From a checkpoint of a small transformer trained on Wikipedia: 5456 steps.
Each number is 128 + 32 x the weight over its row's rms, rounded and kept within 0 to 255. Layers, rows and columns count from 0. The size above them is the row's rms in percent of the matrix's.

# layer 3 attention output, 96x96, rms 0.084, rows 0-71, columns 0-95
size [ 82  98  97  90  88 111 100 106 104  83  91  97  93  74  94  89  98 105 112  98  91  91 109 107 104  93  81 103  97 105  96 124 110 105 110 109  94  99  90 101 100 116 107 121 106  97 100 105 101 105 109  96  99 101  98 102  88 104  90  91  89  94 103  78 114 113  87  92  94 100  83  81]
[[123  97 178 139 123 131 153 194 204 113  99  87 122 172 131  56  90  57 132  93 145 136 202 147  63  65  95 107  57 145 117 155  87 165 121 116  93 105  97 164 109 118 109  83  98 146 156 156 117  87 108 182 105 120 182 115 135 135 114 131 124 141 137 134 162 124 100 142 150 107 142 117 113 106 140  95 181 129 134  60 134 155  95 148 129 161  95 161 131 127 111 106 117 129 181 126]
 [131 178  98  56 129 102  64 152 106 156 120 103 110 117 122 190 110  84  88 167 115 144 199  83  64 106 134 114 110 111  97  94 159 146 122 107  94  91  18 142 176 109 108 138 151 116 148  89 115 139 109 151 224 155 135  91 123 115 123 149  89 149 146  92 140 150 157 104 137 147 161 147 144 123 106 190  95 144 128 136 136 105 145 155 158 103 112 151 109 163 125 125 127 152 113 176]
 [ 90 150 138 202 122 110 118 172 161 203 141 169 117 123  92 126 107  33 150  67 103  59 128 101 144 141  74 178  90 133 169 148  94 158 136 135 128 113 141 151  88 156  96 154 118 122 146  85 103  95 135 123 126  97 137 106  86  80 151  54  53  82 168  83 121 166  92 112 102 105 124 102 139 162 132 132 140 123  92 113 115 149 159 141 107 123 146 147  98 100 117 140 155 104 145 148]
 [163 102 229 140 107 149 128 102 102 173  70 139 120  91  61 122  81 100  97 173 106  73 108  90 128 184 109 111 184 105 109 143 117 142 173 108 159 169 189 146 149 122 121 147 111 107 151  97 119  95 220 119 121 114  98 133 109 111 198 136 111 118 118 114 131  94 113  97 149 105 110 117 117 164 145 135 125 135  98 133  90 180 104 190 133 145 135  60  97 127 131 133 157 104 152 120]
 [193 186 146 117 147 189 177 129 118 135  50 197 111 145 184 145 131 102 115  69 120 117  70  97 212 139 166 111 112 163 154 187 102 138  69 131 166 185  98 113 115 125  82 190 130 127  66 158 121 170 130 127 114 132  87 159  96 149 115 160 141  96 158 109  83 128 115  86 141 101 146  84 118 130 104 159 150 115 114 144 128 127 107 132 138 139 118  94 121 133 135 175 120 124 140 110]
 [186  98 106 125 109 151 136 137 128  96 156 150 138 139 233  98 107 156 129 179 162  76 146 100 148 139 116 182 207 160 140 161 127  40 186 159 103  93 118  89 208 174 207 133 142 168 157 133 122  88 146 117 113 136  67 137 140 120 158 131 144 169 128 179 141 130 125 161  93 102  98 155 113 153 150 142 115 139 118 103 107 133 108 141 156 138 107 127 124 106 165 125 118 151 128 135]
 [141 107  79  80 180 119  80 129 133 161 122 148  88 136  97  57 187 113  60  75 110  90 113 168 109  78 171 132 104 171  88 169 124 139 184 150 159 150 175 172 148 215 132 146 130 152 129 173 132 126  75 191 121 139 142 142 137 126 177 153 120 115 162 125 119 151 113 124 114 100 132 107 172 140 127 181 168 139 143 146 154 102 114 184 172 102 125 132 115 120 139 185 139 115 136 101]
 [103 155 148 137 157 169 183 131 161 184  79 176 107 105 133 123 103 180 200 137 165 197 118 122 141  67 127 164  94  82 109  69 127 166 138 155  13  89 125 191 107 118 103 103 124 111  71 162 124 107 114 110 105  95 111 124 132  99 148 156  71 146 121 123 119 141 103 146  83 101 103 122 124 176 121 107 133 118  69 125 117 136 135  89 113 139 133 118 111 121  95 119 164 139 112  95]
 [ 62 150  71 135 156 169 149 111 103  98 120 123 137 109 175 127  81 135 142  93 149 214 156 148 173 108 168 188 132  31  97 184  79 146 170 159  63  81 127  88 154 104 102 111  84 147  80 159 119 125  90 121 137 157 137 105  98 168 193  68 121 144 137 115 120 154  96 142 109 105 120  83 136 123 110 130 130 124 101 133 111  98 115 113 164 138 142 105 121 126 145 153 155 138 110  87]
 [207 149 165 146 174 127  85 126  47 155  93  87 126 129 129  68 145  79 134 160  91 154 119 139  64 168 116 133 137 111 132 142  91 144 133  73 205 105  78  78 155 106  85 106 154 110 101 109  89 124 141 187 137 165 153  88 178 161  64 144 147 144 147 157  94 124 140 115 111 171 146 132 154  97 161 115 132 123 122 127 123 104  77 141 145 153 119 125 133 163 186 115 164  89 132 116]
 [152 126 149 134 174 108 163 152 123  76 111  89 117 160 175 132 155  93 118 193 152 161 115 102  97 111  93 111  89 155  86  79  91 159 135 129 135 104 152  86  90  77  87  78 152 156 108 154  75 127 116 143 168 188 147 113 194  73 118 149 200 163  95 134 117 128 106 116 174 101  84 147 143 140 159 115 109 170 105 174 143 129 108 117 155 147  97  90  67 104 191 154 100 118 119 115]
 [156  51  84 161 116  94 104 193  97  73 149  91 169  90 139  74  92 148 113 132 114 108 140 201 150 184  77 130 131  95 139 166 137 173 164 149 134 123 231 144  80 157 167  86 163  79 146 106 130  96  77 145  95 162 124  96 118 107 104  86 147 167 123 160 133  87 116 107 141 121 116 151 131 151 122 130 142 104 135  74  91 120 129 116 131 109 147 137 105  89 134  91 130 152 109 150]
 [145  94 145 125  65 166 121 138 176 171 132  98 139 162 164 155 135 123 121 164 152 140 134 176 207  81 141 108  57 100 121 108 108  69  62 142 209 120 144 139 132 203  86 132 151  95  91 109 138 127  67 118  72  48 176 103  58 146 135 163 132 155 136 161 129 144 141 152 123 139 101 102 130  86 101 115 126 119 105 143 144 113 128 158 136 137 119 101 121 115 169 125 115 133  90 119]
 [131 141  98 181 192 118 107  81 125 170 142  69 139 144  73 150 152 134 114 115 178  84 126 143 125 186 103  98 131 175 114 127 168 161 127 129 126  99 233 121 131 157 139  73 169  99 162 106  95  97 133 165 112 128  97 117 155 123  72  64 111 147 183 166 117 122 120 111 161 109  70 111 169 190 176  98  95 132 109 158 134 117 113 147 148 119 153 103 152 149 139 143 112 145  87 168]
 [146  68 206 143 199  72 123 122 135 134 176 152 158 133  83 159 187 200 153 191 187 167 159 110 106  92 102 129 139 117 124 160 118  95 156 148  87 137 100 159 127 109 206  94 120 110 128 147 160  97 213 141 139 154 116 131 129  86 127 173 110 143 154 144 135 117  83 126 146  98  91 126 130 128 111 112 154 167 164 129 146 137 134 108 129 122 129  89 126 146  62  88 102 166 136 120]
 [ 90 100  95  83 123  96 127 122 143 164 109 130 139 121 121  84 100  98 185 180  67 147  91  81  82  93 126 176  82 180  82 132 105 157  90 150 104 147  55 113 141 131 170 118 107 149 163 165  80 198 107 108 162  94  99 116 184 154 172 158  88  78 148 104 185 130 138 111 119 128 158 118  98 152 120 175 107 119 187 136 156 103  93 142 137  87 109 113 127 127 123  91 119 129 175 123]
 [112 148 169 109 145 132 122 148 125 101 124  87  91 131  89 149 142 147 153 126  97  63 131 123 202  84 122 115 202  91  91 145 155 159 207 145  61 136 144 134 178 146 119 154  97 150 167  89 203 117 156 172 150 144 129 188 110 105 195  90 149  94 104 152 133 157 127 106 152  95 133 130 138  50  90 146 118  82 118 109 178 118 115 122 100 124 114 150 112 136  69 121 156 128 131 148]
 [111 222 121 125 124 106 111 201 172 127 134 146 127  98  82 128 203 155 104 130  77 137 189 164 164 143 142 111 145 103 104 184 143 150 151 147  77  95 119 145 132 163 201 164 106  42  94 139 141 174 123 136 165 210 113 142 105 157 171  76 114 133 106 104 116 139  78 102 139 149 139  91 128 133  99 167 127 175 126 107  98  98 173 125 142 124 114 141 115 136 138 135 123 116 123 141]
 [164 113 164 133 130 166 129 169 141  85 132 131 138 157  99  53 141 136  75 156 159 130 189 104 201  84 158 143 124 110 156 115 138  98 128 132 176 111 154 210 182 198 185 135 124 102 101 189 110 111 112 158 125  82 178 100  64 147 156 173 166 188 142 151 139  82 121 148 107 134 117 123 142 156 115 151 159 132 103 124  93 124 128 137 135 151  98  85 122 130 194 153 143 128 130 116]
 [114  61 139 139 119  79 158 162 118 139 169  92 156  46 167 116  75 105 130 150 130 101 179  66 166 173  74 118 147 198 123  82  75 123 182 142  63  84 179 153 132 126 197 132 100 188 173  81  84 128 171 103 120 106 130 116 141  74 106 128  98 143 136 100 161 114 117  98 116  95 160 110 129 141 120 147 124 133 132  93 106 130 144 119 132  80 117 126 140 105 118 110 127 159 136 111]
 [142 106 190  93  93 129 134 100 109 123 114 114 157  88 113 106 137 142 133 155 169  97  67 175 170  74 162  63 220 185  61 117 144 135 125 174  94 174 188  89  98 173 192  83 175 137 154 111 162 132 148 177  86 112  83 151  94 144  97 141 153 120 113 166 113 113 154 136 159 116 158 164 149 135 134 100  96 131 107 171 153 109 111 109 105 152 111 120 106 115 110 125 131 139 133 155]
 [ 86  91 210 165 141 139 132 111 167 137 107 134 168 100 138 170 123  75 180  73 100 112  90 203 104 112 156 113 120  78 139 138 151 180 143 146 132 127 124 109 138 179  55 171 147  80 175 114 169  70  76 180  97  81 141 116 130 151 143 109 140 148 198 188 118 100 118 125 159 144 145 132 138 102 171 114 129 121 146 155 116 112 107 160 161 107 158 168 114 127 151  95 121 131 117  94]
 [190 108 216 147 131 204 149 149  58 183 146  69 134 165 182 145 142 148  71 108  84 110 163 219 136 115 111 118  96 114 134 131 106 126 103 134 135 165 168 168 120 167  84  98 170 120 103  93 137 138 137 106 117  86 193 209 156 118  74 116 106 174 106 178 141 134 109 110 127 101 125 108 139 127 133 138 140 119 138 127 161 116 132 145 117  86 117 118  98 146 114 134 116 147 130 125]
 [ 98 147  86 170 149 183 171 113 111 147 138 158 122 165  89 123 119 117 167  90 172 144 189 122 151 106  72  78 141 110  21 169 124  95 143 110  74  31 111  90 126 118 189 110 112 152 144 125 165 114 136 166 108 167 108 119 147 164 107  84 114 143 170 183  94 122 135 142 151 126 120 107 129 100 179  73 137 100 123 113 139 147 122 132 131 155 102 149 193 145 103 146 151 116 125 135]
 [108 186 121  97 132 102 117 211 103  94 122 107 168 164 119  94 105 133 170  70 101  89 171 113  87  56  86  87 186 119 151 144 168 164 214 122 151  70  36 106 142 104 121 104 111 139 115 125  61  93 145 137 158 150 133 168 118 109 104  70  90 144 139 115 121 142 106 140 105 144 137 105 150 134 129 134 151 104 147 116  90 139  86  91 121 135 111 176 120  93 125 129 159 117 131 129]
 [110 114  67 128  72 184 115  99 181  98 177 203 137  97 126 147 199 144 109 109 132  88 103  94 127 168 192 147 129 109 113 105 144 112 145 133  50 140 188 162 124 166 123 181 136 157 147 187 154 127 113  91 154 150 130 130 100 172 157 111 161  82  73  45 117 117 115 156  72 144 119 133 115 115 129 149 157 118  85 125  95 103 147 131 123  95 116 164 138 121 103 109 129 116  93 107]
 [117 106 106 115 217 163 167 109 235  98  99 157 106  88 221 146 156 154  95 122 167 178 110 147  99 157 168 152 118 175  97 129 119 146 126 144  75 130 127 138 167  87 137 143 111 123 106 186 115 116 109 186 131 161  78  79 155 171 126 146 108 134 133 137  58 118  93 127 144 102 137  72 118 169 155 140 117 118 130 121 171  90 123 121 154 164 137 117  97 134 118 127 124 144 130  91]
 [144 155 114 178 178 122  84 171  68 118 123 134 116 162 183 105 147 191 127 128 113 156 194 172 167 184 150  91 150 109  43 107 151 111 192 111 113  63 224 121 151 139 120  86 153 128 103 127 120 152 141 116 139 154 123 137 163 103  79  99 167 186  96  94 103 124  85 128  73 100 107 136 148 133 105 109 160 140 106 108 124 121 122 128  99 144 123 118 110  99  97 118 125 132  76 130]
 [109 129 195  85 156 104 123  97 190 116 152 109 158 171  92 165 119 117 144 160 166 107 149 176 180 144 116  80  79  74 171  43 157 116  97  72 166 166 131 135 150 112  94 130 155 107 170 100 163 139 102 137 101  85 114 117  81 160 155 147 142 163 133 155 128 118 188 148 186 178 152 118 140  87 107 142 133 108 129 108 118 162 190 150  86 166 143 125 177 133 128  97 119 115  96 138]
 [ 68 136  64 105 124 194 177 149 125  80 123  91 189 174  85 101 183 158 103  87 124 140 138 126 148  85  90 110 107 176 192 193 135 155  89 157  93  79 114 145  95 186 161 131  78 138 106 169 173 102  80 146 119 154 194 189 109 180 124  76 102 111 139 109 139 133 118 119 149 118 136 125 142 138 154 142 140 129 150  95 107  96 123 132 148 100 104 162 125 108 147 137 134 139 161 124]
 [ 57 104 106  75 110  81  98 160 115  63 107  85  80 144  64 191  90 145 100  92 137 188 139 150 123 173 170  82 169 143 134 136 171 182 156 155 113 134 166  81  99  96  97 134  86  78 154  97 142 133 134 128 168 200  86 141 101 126 127  94 169 132 141  49 119 128 128 129 155 100 120 152 105 142 127 170  95 138 117 138  92 136 130 128 158 112 154 102  91 120 135 137 122 134 126  85]
 [162  98 115 108  86  57 149 147 108 107 117 136 140 161 133 162 145 103 159  98  47 171  88  87 203 143 145 104  92 139 127 132 118 174  64 159 182 117 141  96  66 171 128 106 149  99 236 130 155 166  62 131 151 147 143 127 187  92  57  89 132 149 161 139 166 150 140 120 138 112 124 134 140 113 115 139 119 136 143  92 134 124 127 126 110 102 146 134 126 134 108 114 148 157 170 155]
 [178  85 163  99  97 127 102  99 133 117 160 121 126 139 183 128 115 182 149  90 142  65 128 176 109 134  41 158 100  93 153 141 112  88 139 121 124 221 175 160  89  84  61 112 164 179 117  83  79 109 140  56 109  85 168 123 107 112 138  84  98 146  91 147 160 116 133 154 119 140  98  87 120 134 142 135 132  91 120 139 132 145 137 112 142  96 162 119 102 127  78  98 132 165 125  99]
 [100 102 109 122 158 115 100  76 129 137 123 131 172  94 141 201 130 147  78 130 127  81 114  85  38 125 131 150 181 154 170 140 150 120 175 126 118  65  98 109 195 164 104 151 163 147 184  94 151  19 128 178 143 103 121 123 176 117 140 124 157 145 170 157 107 125 108 140  94 112 111 156 154 118 169 112 122 116 121 100 185 143 108 148 162  95 126 164 120 141  76 128 161 137 114 126]
 [ 91  94 115 116 210 138 111 204 149  75  41 134  89 111 116  93 184  86 190 126 121 104 137 141 145 100  82 134 113 155 151 129 173 214 182  94 165 176  94 121 131  72 154 154  93 122 119 171 114 187  96 190 142 150 129 136 139 103 132 146 152  72  64 124 132 128 132 124 122 153 138 131 141 113 163 111 128 111 184 125 146 141 139 113 134 151 118 141 126 122 160 131 104 134 146 137]
 [127  80 144  83 115  82 120  85 134 182 122 136 114  41 104 134 172  95  94 145  78 133 107  81 141 179 117  98  72 134  96 104 101 190  71 138 124 178 187 109 102 110 141  87 136 129 196 104 110 147 145 169 137 122  99  97 167  69 160 162 175  74  55 111 137 141 165 115 122 132 133 134 117 110 130 120 125 125 106 121 150 130 129 151  85 140 176 115  77 133  91  91 116 117 134 157]
 [208  51 180 128  56 121 123  81 119 111  58 148 107 127  99  91 111 128 141 104 107 100  90 120 117 184  52 109  97 127 167 159  90 125  90  96 190 231 143 112  70  99  95 125 116 142 168 108 146 112 151 119  79 126 204 132 102 161 115 126 107 106 148 120 149 137 164  94 149 145 134 105  90 124  99 103 149 132 141 127 120 139 127 154 131 143 143 113 128 154 102 112 128 136 154 132]
 [148  70 114 136 185  98 140 133 107 115 131  91  88  68  74 116  61 133  36 150 166  81 129  77  91 118 135 100 145  50 134 142 130 136 161  98 156 131  86 160 190  76 116 170 105 146 109 111 166  82 122 114 145 122  93  77  89 144 192 179  87 107 105 148 127 120 133 112 136 133 153 143 106 107  89 151 160 106 125 115 141 129 153 119 149 141 123 109 137 189 137 192 129 108 132 145]
 [ 99 115 124  59 115 189 103 164 102 202 109 133 131 121  96 181 133 152 118 137  51 182 165 168 102 197 115 139 121 142 214 149 128 201 114 121 152 118 113 102 129 150 126 129  95  26 132 105 103 156 150 121 146 143 181 166 165 146 147  72 118 107  66  83 125 139 128 142 125 158 124 127  99 131 144 164 102 149 158 121 103 120 136 140 118 114 136 110  84 134 110 134 160 156 129 107]
 [156 157 150 162 189 125 172 142  76  76 131 135 152 156 171  63 173 144  60 126  93 157 173 198  97 142 156 104 135  75  43  63 165 127 142 101 138 130 156 161 103  58 131  74 177 137 119 174 144 150  98 146 166 154 114 100 175 140  69  85 167 159  95 148 112  77 119 122 150 144 106 119 133 144 126 135 152 161 123 114 157 129 145 108 108 127 118 125 152 117 122 132 133 117 143 132]
 [114 139 163 123 149 191 147  47 142  94 130 128  81 123 106 176  88 113 144 157  96 159 156 129  73  68  93 219  79 125 130  95 121  99  85  98  43 139  62 188 190  51 110 107 137 130 145 141 147 104 151 119 124 118 144 110 118 137 129 139  95 110 182 121 141 146 137 132 139 101 122 134 127 140 121 127 117 101  97 149 172 157 123 119 129 105 127 147 162 154  54 105 117 120 117 160]
 [ 84 202 125 150  77  69 178  85 150 159 149 162 123 127 189 118 106 108 127 167 173 109 152 138 106 109 122 124 124 148 157 185 119 134  83 182 114 103  99 100 102 111 136  63 139 147  89  73  67 126 149  86  93  81  52  97  86 140 130 110  25 155 138 121 135 132 118 145 117 133 125 110 141 160 147 122  76 135 118 158 117 139 164 142 119 128 141  97 105 102 127 160 134 141 179 140]
 [113 149  99 107 144 119 173 222 127  75 177 104 118  85  75  96 130 158 152 117 105 146 111 134  96 161 153 122  99 196 121  85 109 154 119 109 125 103 112 111  80 101 119  96 121  81 104 185  24 149 116  86 132 186  58 134 159 112  84 161 107 104  46 102 131 129 115 151  79 124 137 130 138 151 154 154 141 133 142 130  87 117 141  97 130 108 164 113 111 107 163 135 146 114 103 125]
 [172 108 134 128 187 156  84 135 163 140 134 177 164 186  98 116 102 124 101 166 118  96 185  80 141  77 152 198 147 146 109  99 184  76 132 145 116 141 117 239 209 163 156 140 149 113 136 173 123  80  99 167 151  88 118 115 103  90 165 154 120 165 163 158 122 121 116 128  95 112 114 153 130 192 132 175 128 113 116 119 179 128 159 148 131 107 135 150 131 112 114 113 116 134 110 115]
 [108 157 183 100 122 174 141 120  84 134 144 130 140 112 154 194 145 168 137 120  85  97 100 122 123  76 149  63 141 146 147 207 194 178  73 178  79 146  84 106 133 110 154 129 163  93  78 110 232 165 162 105 147 102 102 198 170 151  93 109  94 146 135  98 126 108 155 123 110 105 144 125 136  98 125 159 110  75 160 124 127 123 135 128 124 108 122 130 149 144  93 136 118 145 156 148]
 [ 68  56 129 149  95 179 131 151 125 143  88 110  95 153 177 136 144 107 154  99 138 116  85 111 191 115 200 127  79  81 154 111 151 156  91 119 134 138 157 194 161 210 127 195 147  98 135 142 191 174  51  92 128  78 118 120 118 182  94 135 153 103 174 107 153 125 110 123 128 116 118 128 112 106 103 127 112 114 156 129 119  93 153 138  89 123 118 133 165 160 111  84 137 103 139 138]
 [116  68 208 148  91 106  98  85 153 154 130 146  31 165 110 114 193 110  65 122 172 127 169 131  95 101  58 143 140 134 170  96 126  67 130 113 140 168 167 170 135 145 101 139 111 120 180  92 129 116 214 146  92 132 182  83 129 140 113 126 196 109 178 131 136 128 104 159 162 125  85 119 109 129 114 106 132 119 112 129 152 147 117 128  99 148 125 148 109 147 117 126 137  91 141 105]
 [125  84 131 157 109 128 141  39 183  93 120 114 120  69  78  99 140 162 186 151 162 152 133 160 164 101  71 190 110  90  98 208  69 167  98 139 110 165 155 132 108  85 195  68 144 117 123 127 184 100 127 120 109 154 149  97  82 182 201 116  95  96 123 170 142 109 159 126 141 131 124 131 139 133 117 100 122 106 124 156 126 127 165 121 148 108 130 100 108 149 156 114 135 119 118 110]
 [170 118 118 167  84  81 163 145 138  67 152 132 113  94  72 166 163 154 124 192 139 122 174 106 216 155  88  76  80 157  75 166  71 140  87 153  63  78 175 135 116 174 175 122 135 115 127 118 105 143 145 143 125 185 116 119 103 106  96 123 147 107  97 185 104 104 103 103 164 100 131 118 120 102 128 118 109 138 104 117 152 101 137  76 148 118 130  83 138 119 109  88 128 159 108 170]
 [113 127  87 116 114 122 108  95 116 138 128 171  89 145  74  75 114 147 192 157 127  91 139  59 161 160  94 135 184 172  88 128 160  66 103 117 120 136  85 110 164  85 175 150 100 175 173 114 120 219 135  72 135 100  92 138 135 171 138  92  85 109 137 163 158 124 157 115 143 151 132 111 111 167 149 129  55 101 136 163 148 126 172 152 123 136 113 107 179 168 136 139 131 100 136 176]
 [159 103 166 198 157 134 201 168 156 130 134 148 141 168 156 153 168 130 208 103 117 101 152 127 102  84 209 108  58 138  86 132 120 121 111 117  51 140 121 186 133 172 116 122 143 122 137 177 128 173  96  94 134 129 109 157 150  80  82  96  97 155 135  81 164 128  34 135  99  94 112 101 123 113 109  96 143 155 159 110 110 154 132 119 119 110 146 122 163 145 126 100 135 134 144 114]
 [161  80  76  73  79 128 130 157 124 158 173 126 128 137 121  17 127 106 125 157  91 110  45 138  95 115 162 159  81 114  91 169  43 123 133 162 129 127 131 104 102 175 148  65 138 138 134 161  83 108 106 145  88 128  85 125 111 111 109 170 117  43  70 141 111 157 155 169 111 136 129 141 108  95  98  99 160 118 122 117 136 145  91 137 121 118 127 138 106  97 128 121 136 103 158 130]
 [180 146 155 173 230  84 143 110  93 157 164 142 121 141 161 140 128 103  97  54 163  95  68 102 158 161 102 133 155 124  85  86 121  99 137  70 194 163 159 100 127  65  59 125 153 169 105 118 117 118 131 150 131 143  92  74 186 120  82 174 129 123 175 161  93 100 175 139 111 132 151 117 141 109 124 105 180 133 126 133 130 133 132 145 130 151 149 138 176 139 143 153 127 110 126 131]
 [114 112 126 156 117 185 169 122  80 123 128 104  54 185  96 149 133 132 166  79 172  87 178 138 152  63 122 158 170 165 143  56 208 116  92  67 179 139 116 181 158  88  68 154 103 112  94 151 137 140 119  83 155  85 135 129 109 109 134 116  77 174 117 111 147 124 163 132 105 122 129 106 124 180 164 128 120 110 140 177 112 123 151 142 100 116 106  99 136 130 128 174  92 146 132 151]
 [ 56 170 128 143  80 130 166 136 124 187 113 158 123 104 161 166 181 137  57 130 138 129  56 165 126  42 141  97 161 110 172 149 174 137 127 181 175 135 125 131  76 151 160 140 140  81  77 119 211  92 129 122  99  75 120 121 105 137 131 123 111 144 136  65  98 125 115 178  87 166 127 157 140 121  89 126 126 151 134 170 124 166 126 119 102 132 126 148 121  96 102 163 135 112 150 101]
 [146  76 101 151 132 154 201  57 147  89 136 109 131 202  79 118 123 107  94 129 171 105 186  87 146 214 113 111 153 101 141 114 124  90 125  74 145 144 169 178 176 101 113 176  70 190 121 119 108  88 151  97 124 149 116 103  67 167 186  99 110 150 111 114 124  99 130 134 141 129 137 103  77 107 165 169 155 122 116 100  87 124 129 154 129 135 136  82 148 117 114 136 113 151 135 107]
 [133 157  66 102 136  62  63 113 149  59 116 115 130 159  94 135 126  69  96 103 159 155 126  90 183 183  99 144 127 109 153  68 114 178 149  67 199  96 177 152 149 158  98 181 115 140 195 127 125  77  61 166 148 146 132 113 141 163 177 153 177  92 177  99 126 132 168  87 139 131 138 151 141 120 139 109 153 118 139 121 127 105 136 149 105 157 139 150 128 130 151 123 110 119 123 113]
 [ 57 190 113 193  91 164 156 174  61 150 101 131 163 110 147 214  96 100  82 104 137 108 144  91 160 175 171 132 105 158 160 115 154 127  81  89 175  72 126 133 140 156  72 155 121  97  62  82 128  87 162  84 143 115  97 112  95 121 113 124  96 153 108  80 125 130 128 103  64 116 148 144 129 104 149 126 127 122 100 149  80 140 151 154 107 134 160 125 126 122 135 146 141 142  92 156]
 [173 141  71 204 211 137  69 120 117  97 150 104  76  84 167  93 146 158 157 130  58 184 146 158 129 158  86 154 143 109 190  79 118 110 172  51 154 117 141 125 128  95 160 136 197 107 103 158 105 136 108 110 182 170 141 102 152 127 121 129 133 177  92 121 115 131 159  98  98 140 154 147 141 153 117 123 130 163 129 141 101 138 154 125 118 120 127 134 158  95 185 107 109 105  90 127]
 [202 106 130 104 171  98 184  66 100 114  59  74 127  92 138  95 193 184 113 154 140 136 101  75 120  61 113 145 151 175 131 151 106 142  67 130 139 175 122 122 112  87 174  89 134 148  67 168 100 117 164 174 132 158  91 122 127 112 130 189 129 121  77 134 114 131 179  88 139 113 132 101 138 164 120 150 117 111 144 160 151 106  87 119 132 120 140  78  86 109 125 123 116 144 160  98]
 [107 146 185  82 127 158 136 149 138 105 152 171 118 178 218 111  99 128 164 150  26 150  67 159  82  99 168  99 160 130 124 158 137 154 128 144 104 135  57  79 142 123 137 127 179  68 128 166 114 196 146  97 122  96  69 132 172 167 106 113 159 146 148 124 125  89 123 119 108 139 105 116 129  98 141 150  71 119 156 163  92  96 110 146  98 127 119 139 122 107 147 132 158 101 129  93]
 [ 93  64 141 119 107 101 156 104 138 190 173 143  75 147 171  94  94  91 123 200 113 181 128 132 122 120 149  80  54 111 154  86  49 165 117 153  97 101 126 114 121 165 105  87 150 179 148 112 115 122 115 143  84 105 102  82 128 173  54 179 111 101  79 142  97 175 134 140 121 144 142 149  99  88 122  92 131 116 156 114 177 162 111 135 116 109 100  96 113 101 104 114 127 127 170 130]
 [114 167  89 172 140  84 129 153 142 144 125 166 109 208 119 146 155 102  89  85 103 177  70 138 148 192 103 182 151  74  99 132 106 139 159 166 173 114 150 121  39 142 131 124  97 118 184 129 158  90  63 147 155 188 154 113 176 115 140  54 130 106 216 108 117 168 122 154 127 129 116 137 112 111 100 130 153 154 138  93 106 133 136 147 133 136 141 146 156 122 141 140 155 113 148 109]
 [109 115 145 107 107 162 115 133 188 149 143 189 174 127 143 185  96 124 150 147 141 161  61 100 136 103 107 116 133  54 184 154 110  69 150 159 118 104  79  60 165 174 114 170 154 119 180 101 158  75  77 118 110  70 178 131 118 155 165 172 146 179 191 159 109 138 147 114 149 150 103 140 150 157 106 136 108 115 118 136 148 141 151 178 170 124 113 120 103 147 150 125 115 127  79 110]
 [148 112  98 107 105 123 104 161 164 169 123  69 108  87 187 135 165 122  90 153 150  47  84 160 206 192 103 142 153 109 108 140 169 104 121 114 187 184 197 125 124 125 221 172 139  93 136  85 173 194 106  95 123 125 127 112 136 150 154  92 154 100 110 139 150 102 147 144 166 153 107  89 112 131 124 176 121 103 105 109 135 122 145 130 142 120 142 115 155 130 180 115 113 130 102 142]
 [100 147 157  75  52  93 117 149 165 188 116 133 156 148  49 157 204 200 118 139  69 138 154 117 112 128 113 123 129 139  94 152 122  87  99 163 160  75  78  82 128 205 151 134  91  41 139 120 120 111 139 180 112 143 172 134 107 160 155 115 141  85 130 155  97 143 110 143 136 183 127 133 124 102 153 143  90 159 141 146 151  73 142 136 131 131 116 115 115 154 147 111 147 103 129 123]
 [ 98  99 175 119  80 147 103  98 156  84 169 101 111 146 162 144 107 104 117 124  80 136 168  76  95 159 120 129 132  34 185  92 154 147  86  64 152 188 109 142 150  75  90  88 130 114 192 146 118 122 166  98 170 155 113  66 128 126 147 102 161 145  91  88 144 114 172 153 143 146  64 118 107 155 118 112 112 102 130 146 105 171 144 120 104 109 158 133  74 130 127  96 121 128  73 134]
 [130 127 142 127  81 117 174 125  90 132 117 140 116 174 136  71 178 217 105 166 162 153 136 152 111 156 129 248 140  70 132 178  98 132  99 121 170 127 106 154 104 130 120 122 143  92  37 169 105  71 104 123 103 144 108  86 111 171 169 120 108 113  68 177  86 127 121 148  78 180 117 115 134 128 138 145 150 117 120 148 136  94 128 121 117 145 115 108  95 128 137 135 141  99 127  91]
 [105 145  47 107 100 145 100 110  72 118 174 119  79 113 135 145 126 133 199 109 131 190  84 143 186 218 120 120 102 181 149 143  74 145 118 143 150  47 168  33 125 146 115 115 123 126 174  80  83 158 107  83 146 143 119 152 163 179  68 110 126 116 139 132 104 136 165 150 126 131 101 135  98 115 142 118  93 115 163 145  99 127 133 153 150 122 139 139 161 140 122 123 133 153 125 148]
 [182 139 153 174 116 159  89 185  66  38 142 143 140  87 154 205 126 121 166 107 139 117 125 145 175 154 165 186  98 159 129 102 123  45 127  86 132 104  93 108 163 166 103 177 144  84 173 121 170 152 128  72 172 169 141 125 118 124  69 128 131 138 159 130 154 112 115 121 132 116 120 143  94 148 135 152 150 145 107 101  99 126 139 130 153 152 109 165 180 158 146 104 107 151 122 186]
 [216 174 147 181 160 143 180 135 128 176 165  88 139  86 134 150  91 189 166 102  98 161  72 123  94  75  86 134 122 162 162  86  77  75 140 122 149  59 114  91 128 145 117 112 177  91 122 143  82  75 135  90 135  84 135 150 156  94  75 196  79 179 119 143 133 137 127 146 104 102 126 144 165 132 131 146 148 129 137  95 160 145 102 163 142 119 117 159 128 114 115 130 133 129 147 114]
 [145 160  41 115 105 173 142 178 134  77 167  44  81 129 132  71 161 181 133 171  84 152 112 148 128 104 195 109 140  75 139 119 152 156 130 124 105 107 134 173 162 124 148  97 137 126  98 180 124 132  56  78 145 130 144 156 119 172 133 184 137  98  53  93 142 136 173 153  89 129 138 132 153 122  72 134 174  89 149 112 108 129 135 140 105 102 129 138 109 116 102 136 114 114 122 102]]